config.yaml
n_head: 3
activation: "swiglu"
norm_eps: 1e-05
rope_fraction: 0.5
qk_norm: false
init_std_o: 0.0
decay_shape: "linear"
steps: 2485
Each number is 500 + 50 x the weight over its row's rms, rounded and kept within 0 to 999. Layers, rows and columns count from 0. Numbers have three digits each. The size before them is the row's rms in percent of the matrix's.

# layer 5 MLP up, 256x96, rms 0.152, rows 231-253, columns 0-95
092:433536499469469485506572491478404534514528590474444496525519554444396508483563528507548527459591488543600518537500489501470466522536544498548482513434452516494485502460408466526384551474424474455464509558524569526519562514626544568532486597538506674568457478465450493559474509501472472563
091:405531503463493591541356436420504429511511501447504510445548564399555458488489561500516520467559497448433534480499506576504494410536468513515509494456482479488536471506456611558540446459498513540440402497469543424539577471533495533551421622606464478457475505481483456523455564540558551468
110:494570490408449512513451462518522381512461544476565573544558509445508469498462411459475484516594644487531532497456492379590468481485484527485523511542480494448487604535449487550553470496458466424527490491509540429560481552506521431505528589446428448497520450452554554449566596502487584466
099:578443589469498456509518497519430591547475489481524523499576452499461487491563544539498568495619507493519445472573487436491478497485481517543473441489430551393437578513611547443519479496488488419495527459605495473442502559494496426529481506529441548523498452466490640423485544486476380588
090:502472519580437433456403476525518335488477445581511471554475479533560504502545389449485460462523526514405577475618478478491513531531531545500504428491483434505564520494450554534591408488539522545523453555388541515455425464539454526478540500466507524536463516512522588531493413487560457457
105:576455454528482475543499414431476499436397507491566571507394490474452549484494440423488478436432632552569557401489536442542487440492520471567473494445383496479513543510471443538550552534592542492545544507496569428527583405523568428542496466512504468512484466540490524504553488520522537445
087:534456479544543438481505518547486543507557543457378533485520539426554574522487473507496451549572521472512536507517539502584503610463464449493495571575469496546477541410422586457615501575565552611462470518448374474408440526511452461470501426509477475538488465542486539537535542505547415504
093:527449523424527480556459462544491530481538480527464404463460520584415480468407513351573511497482442480523510488478514619510490560493526551508433472532461444558589494517496554449478541442508558402589479442526558506574461433434520502545481514444567520453500480524431512599546431427531560508
102:461465456517529475556555560537514461523492454475501436485506508564502572469458594439422507404478480469460425502599469580608448531537484547461549438488534332477477513514537417484478523518565450502508509464465462485561468466460497505523494541512442534442501497418430424455506404497601461400
103:495531508536479542506491432464481587479456573551565587603462445477468518567420498546494535591380530527524527459446505561468449525503587451568459468502577463536538479470559437507393550521545518518422441505492461552476482532600450481423435473481453539509474457532521372451506476408527506481
107:544493479474483445427560647527513523558529481472461496445537474465498551521584427551553554483483432499528433478474462399580380551450545401523370601447522507532554488515498520499438522549496502513500518552469443549626426552524501468551445513498480503499500481505499518422424489531562467480
094:506422607525570497624451465469501421552492448518539514475379477497471565517477514453559434545539481477493495488471421414540439480547514488533432488450596451562518463521476504552436623474531561560562526541552499592455497537537528552523402503517572440534504510459485460507445449511450545420
098:477510595508489408496480419556473413420456448528493569525532508489419515540549484488515507406402548474554596510567517516541471498464562460496506531517559484496537504554538506485471468548467553474415580446419467489502493495480452515408672534467530567431511469475410475428559445470533558508
103:580419555493433479460461494417517491538419386558469654537444485471462490479450499562512523478471573494396520488474607459510431524446437584472482565458516521517484523457609495452523506602440517533447568488490487497460463513512467483460521405486556515498478500500517444598475471544580504546
087:415476463500486469535480533559542504522425477472538524406533498442584581555557519454565465472367555456528500592470481481508428569500474507498474530574409494573575519504468458449535525478505485600471490594480524541525467579561472488596557469552553445489458509461555579523570452520495384505
097:500568482477566569447505567556416502591472443534555477554505456525487500500571505517511423517463458554431536432434391539516545383458502526470568417518448472510491479482493464514479566538533432521501478497606434496511382493578534533486527509481451522560574500525502479567605486402467592452
102:433561496503469477549478504500509474551560564573443445481616552545510535578459439445484406509470621472471533546469539407488435489530366502518473460497484508515511569537510548455536555564529525441499584475486572542469536521455490455451346399460487444472480453567505548512517463492467444515
093:446391483574441544488378554463565552514525490450556525461486471530491475617512458496559427494461442469593461482473537569534524553467445555536558465486471534493457467594486503447460535436541517465545506460492559417423476521558459573506590532534389458499443508504500481536487355542510481499
095:481453472496470519470532514594618460521544529482539451483510601445519518507531567541506557499507484482568525506567442511401504435431483534498434573507563586458562521426504440442512558550550497502451454482555424466567468614520440642507514553590532494495485505535506593485494449578537520440
102:327546472552483391468469400498502458363521456477477524529503447540457480494511383520491483484479508523429481443481542512480585512491503623498526576526436489556536562474548565508562556433490511493540464489427536544464445558444475497537486447556557508594518527505518583476522479462484441456
099:474519401516566474523468364485528501631498526518561534455490507432412488468592504483458524513507438485598495451509444417534418561448479430414533489486555479585489548498442516456475462588467536488453493537454618509567491508527479562549471531462536524550540494459464479595587498478479569481
106:495486578507541533518485459446570434494582444492494424381464454487522480533511427541518440565557450478487448508482634561440471513563563486530591371553439486449516563510554504492516483457528502472532408491499511481580604517529467572479542470521481454457483427450542486501603597468508504468
096:494490466503535481559545512581426508435471473579487542455356542488496552455509544444505480535456546584536427524536494472437507497568536446564504561485390545475533434493551530513479566403390466455430526462568399595482439458587413548441526481484468479537476451510469551482439503478530478485
# layer 5 MLP down (transposed), 256x96, rms 0.148, rows 231-253, columns 0-95
096:540506530559513503457508454586426546535456461493411510438508513502406413463470618452561502551548497493450474558527496536513504442525421451477468589425511602531464484511470521565498487527468407559462448474635523502546566586494551572364461466538528448496496556479577537489498462522493483475
095:550443551538557542421592487523497450426564476522484539462544536478424501537555473506487522522531463609455590431480547436515355603482468464517438435514453521482484561486505487543449512556519494492499454493450486514484564476442487475432462498591501531528457616494563527419485385433541556558
099:515501534557548440552565437578647431533517465532543543536599481470481512414425486485519508508539480487444435505479500537568566458467497551505437452474525470512579460495615451502441416552565500452393516463526509486517511460476382474487553495518516433448520525477511459585551410472512461406
087:569487558473457498437485623464500475405483411483409477474451502390526533491468487514473542496526615493485528561510477563459546465540511526401444489557541465565529532507486546505579502449552523477628506474470465516488407508449509495426428416530466549541549489555501449557482369498483532439
094:532540554509504411439526506382404468483439556445579541408464598472547460494479529563460505545540476458525598486475510508445582477453481536518443477521545488494508554499539587483519438499383436482440518515584507402486481573465502482456498514574547549479425521495562422543484477532383540489
107:405545412410563482540533520520530478553512492517507471535537442469503503485504456514463486492588474448514478514506517539521522412511379522466556471567493446527409577436571449511440525502512591515425545468442358531483492496560494477521534486548521518479513448487494511596431485526432645609
086:424448478494511478534520457536484535530553520485629360526500510499442474553506451496469567496474506560501447492456441559454503438550489523427522515555458503491425504477512465517386404493506456441524465511538537392589503451522471598478567567466556394448495509479521505514510375403446490544
089:604465440566414551438535518450394440554435566442499437456550443462551470467544445622523492506544596494501552519542434457435479445524533478445456491480567566434483460553507454515487477502431429522547519545453524531537498543467487452435533531571480532499469582547554499423439511590536447448
110:545545573534555508425474472526490613591413489543460562482499539379440519555563522494537454427465463475501473531574501528486420496519465443475527495379475494576555504496625464562592409533516517541468485529554544471415493470557544523482432448563501432510519483532534529498447418438485465480
107:433566501479486545483467511683490415529497585592494469438406561504458473512500480525523454573450508510514480520561493401596462495537514432430482420473450476558455463492464460543473559562518488548542573470525532496468520490399449522556461422509415422528481565492533471515503539495463402512
099:389499476547473350554502457474541534514534516517396518513442445427525540444439489518480413502518504403542432526500471500517446411590443551496458486458423540625479582387483481477504538501500590529497518539482496515533516435538431488461461562426458525545441508468491485558520441461499449452
091:420559438492499484489570516453545574596522483496465497511586478520437518537515515562452477385490528429466450506555493584419565462472598598475560506477484519493483491500513510397573547519464519487449441472462522534548459505449453550490554443389468528486566423471449413613456550525478513572
101:487460522423361574545493490545396563568445481507570478474503563552466416467531491540519580523491480442529480556431438575540570455512564446452499598472368497587521441432446489537505507454539491493482501529494514527460492449478501518479457420429542540564576541532512527532487529491425483600
093:494571505569457554598500539540493530552491502387507597522529430487486472421489628503461556459480425529554413588449491518406530423578545468560452492424439489442580466450458489518518593461544525457519490441525503492492492496499410577391509527515513527501511515537489446515584492565532535508
091:523465478520456503545507469478517546480445509414511401492504493494452468493489479491508524507566479550491486379520570448455595524498547402510472551420563554464460499486523572548483417478505467451400503522513514387500480443388479547392426539615546479588481427537497486437435520447581502466
098:499481474435500461431594539495529428398496510470616507464462481545521422486493428500430575547562500520533477564501491405466407582485457531570509446510514577478476474540557559487550434465578519482440557489478611557531511451457560532483488534495619560555460506429532483477454436481485407501
104:500493520554533471453622495567641538504456474462479572539466544520412473499410637470408411465492490535471535481551423492511558476471466528427511473507431500525488558556526467541501467480409527438497452582481458480447530550445435478532443498502550471524416492485433430442468538396482517478
104:509425514567487536479550435575473430471446543465439389536440509502474562550574523431448544564504526502543521582492399559475580527480503522523498302469553529419415452506489517501529505522421524463482508475565566566512478510504545498511442516513515489511457539545609456533528517446475576525
101:435485428527577440541605444477506489512481452523527500560526415466444476497457512478512410576454489546515497481482468472502550503550428520498473535550478517481433510627512519548507477523428527497461463488491467488525629460579557474477487392401445566480528501484581574483433655434484553516
101:524558451495424506433533526502422452499379496457542536559445540494510429486577526527481551518546416464493456579549463461463543625501535551560537450499515578509563449579573576527504468514409519569611466437550499468509536498471546426519531495488533506409534529459463490547547497558419584469
092:506499518530421441509511605508450641492511590443613556556473455493550524529459518489537523492472557486531556469519488485441539483481476568507456555500443582496449524487471439466495480462476442527576531451554454379419537491494500487485509543502544461492532474568581497403523637617442470517
103:441404413495451440532510498477573604504467569488532434491429510538437506524541523471517581504473476555504419467425439477433551547519516489501513487581508417494511477527514398506581509408495496515577569541508442518460436567466588510443486512506453431515510375498500513482561635532551454512
095:479532490582525470479476416545517499520473520379525546531493572546597552527510478438504557531492489458375512425444521471533493410522500444517502518489534506504421533525521448443529439543577517516608528502459568422535407523527604477560503551516404465431561452493492527429547410484515596482
# layer 5 MLP gate, 256x96, rms 0.149, rows 232-253, columns 0-95
094:551435490541543497415540515496474556503502435487456487462467571515412478504571531468422559466547457502477618463522438475508456499530505565555505555475445545540534518471488599513479485578411555430582459609441516596486558426533495462491529451492514531456396509483486512498517387444532591588
110:479502444494455534448507548543530424404512526508488432479505481510447532466547486597573577599522464489426569529469544598390504507491617548491529549430519502538528454492449523605490433503450420561504479411547462570449511521465437501489507468498523427568450487596505522531430511404492530453
108:456465510474465478541423463494518469470440462436475554484495478504506522536504503500557561430514527502486572482437526621422502445566526424446546527384630522509509426545488466510468499497442579405615529476439427595560520516434501504428462493502504553510379470440552476525560536558537519473
093:447555423554550512490521445433481475476472509519557467508498459537583579499502513514404441522547541527594546530406467560458602539455427515497382522417584553524525500481467501453421488529484478356482438454350437496468522506476462510573503463512561487470573510520538473521487514507449470472
105:377510444466538517550517466512483473531459569530464550492550487506571516480402489488480595484515494586547565462586496530453585438412471453562515442489536490524438534533496477560512524539466522469486459547570442520374568391566526474528516455602375573478463488453479486585460457491481496488
092:402532466474476471454470501489463518616481500454545483603593490589446499576538517540505531447430452480462485491400436533583460442484400582461500478453497518598518442483501481482456468535498568461506543469467574427586507514536491505432565412382483506450560464482478570464500461504424528519
090:532532569539469500507507592604564519485471576493433525442400523600452412623559469525578568436465444503504490499557512553500502532451493520545550464464535512539508511508561514459466530532440393521486534494551482449522547484596564477417522591426590496446510524481598517496575492442517470514
097:524477474491524547459428554491445417509506525591425579558498507534587546491533508547544326534497427512538521444591576526523501482418488527481428568438501511496482472499525503452581513556496576568540557422461455521455388524491536484474481518507529536462560493580505631525434530478504473479
107:399548509472471448482467549570458441455525559529449578505472469540511513512543538525524378531504481530467548524476491547582494576506544598546408507435577460525513464462473446528457510503514487588449621554497564515482495496539562511637389567545552500523510455546598483514543493464550546442
099:511497455488492537586525603445386435528488454539500529494497414442506628477486477495526490471469483510476387551565460525446493459431565452486426469412499537571514499441461509482439513531537544477502485510521483578407574516514504473505403468574412539607441446517470523464440517570441439445
102:451443452601595505519496522575486450495598556562501508487437535558502493491591571437528518478486518558468574486494466450454526472434515472483376561377500463434544552520563493550445612516505523575481489460494466551437451521517570441505523530465537489476508528614458508474505465505487613423
100:488506427424476452493439560351467519478478435508493525439452585509490541511476553545554497457462500579543513577479517509467471457507522530430546501542488403538486410589548529382533454587560464454567631549551487471534432453423496409491480469519495495459471531456528524514519401457516513514
108:493432448507452568527518553444541537445557391553556452412476541566489457447552470495484552467472449531534410488397502473418591424571484540514478525498556498527490539462515535458465494559543500631498500417595443484488561552499561490486573526478439541424493504603485460464440448495530474430
092:472486569498527437558495471579491451416498511588554512520528457525408491466464486555540459512451513425542580546403452520553453490535460554540499481519446464452516534595489455484462542502501530479600449508480475551511646553509479492674486541437492426493517490546460570552441539535431457453
098:507549411558505437542418477465423572462515555515423545474586513561525501515489503505608479492517425506492514459452538603419489499550631552500413553609482392567532502456479462543481511488493546485511515452543439467612537498469446498558560491474475458421486530546502568445421510532512491529
106:493469493475478564440490505551458397401519459451519533536529588550500556473524560404474465540490495497514474495430449529477540431555422487497487526496526532478572540493530484556535512412449556531580486499557435563411513529425420491558623486519489459467479523523495546392466338556452524526
100:527511503536457568488490483558454495347453551567494452468528574458461505421419572505432511543600510507418561563497471464547510398464530482448468478549573542520432464508503540548443483536467621477489469466546434555523451488517553457404485546490488522497553516533604541464504574517408454460
110:462512465560514636521554533454476489540508490509512452457550528481494517492491442571475551514525476543491411490461398508509539455495492450518508603529474572530512514536528478459474507592434502618440567426540383473453444613419533529459503568587525526556612542567455548437509491497445524511
109:425473481518512520525588459559538479531519570520522596538457425491404450544607512420522468550499489503461475518472564534580419491507516476465482521516526479361572490542491546469572448481556510512500515423468510547458400548490429550597434512470413422555483519389533499537542486468506442563
093:485533466475489583517440402506365523490510486587454419511436531545412527432496499508540569511494453505446516556491534586474516562507475473468438477497497430504532478503558416543450497500461602467384375622509440490501540505516453544492564510571437549504570418464481486564519521500457468490
109:552568544485362578373542587441459416530527484471467535495524501479444513457430521520394556404568485550436536508553500590474445467588536511473494496481425486461410524528483498475456441463497504488504457472548523526525507468560418448403485491496529504464534559506515401451508566417522458486
099:530454471566548501536439457551380493475518438444549504541568501524486479476489515500489482407520501377549615536429579511538501404505479552508558522538578466507494442546464423483458486525500548503595518405467525552506534497519545408458504518446452538421614545469473391506528459477420499468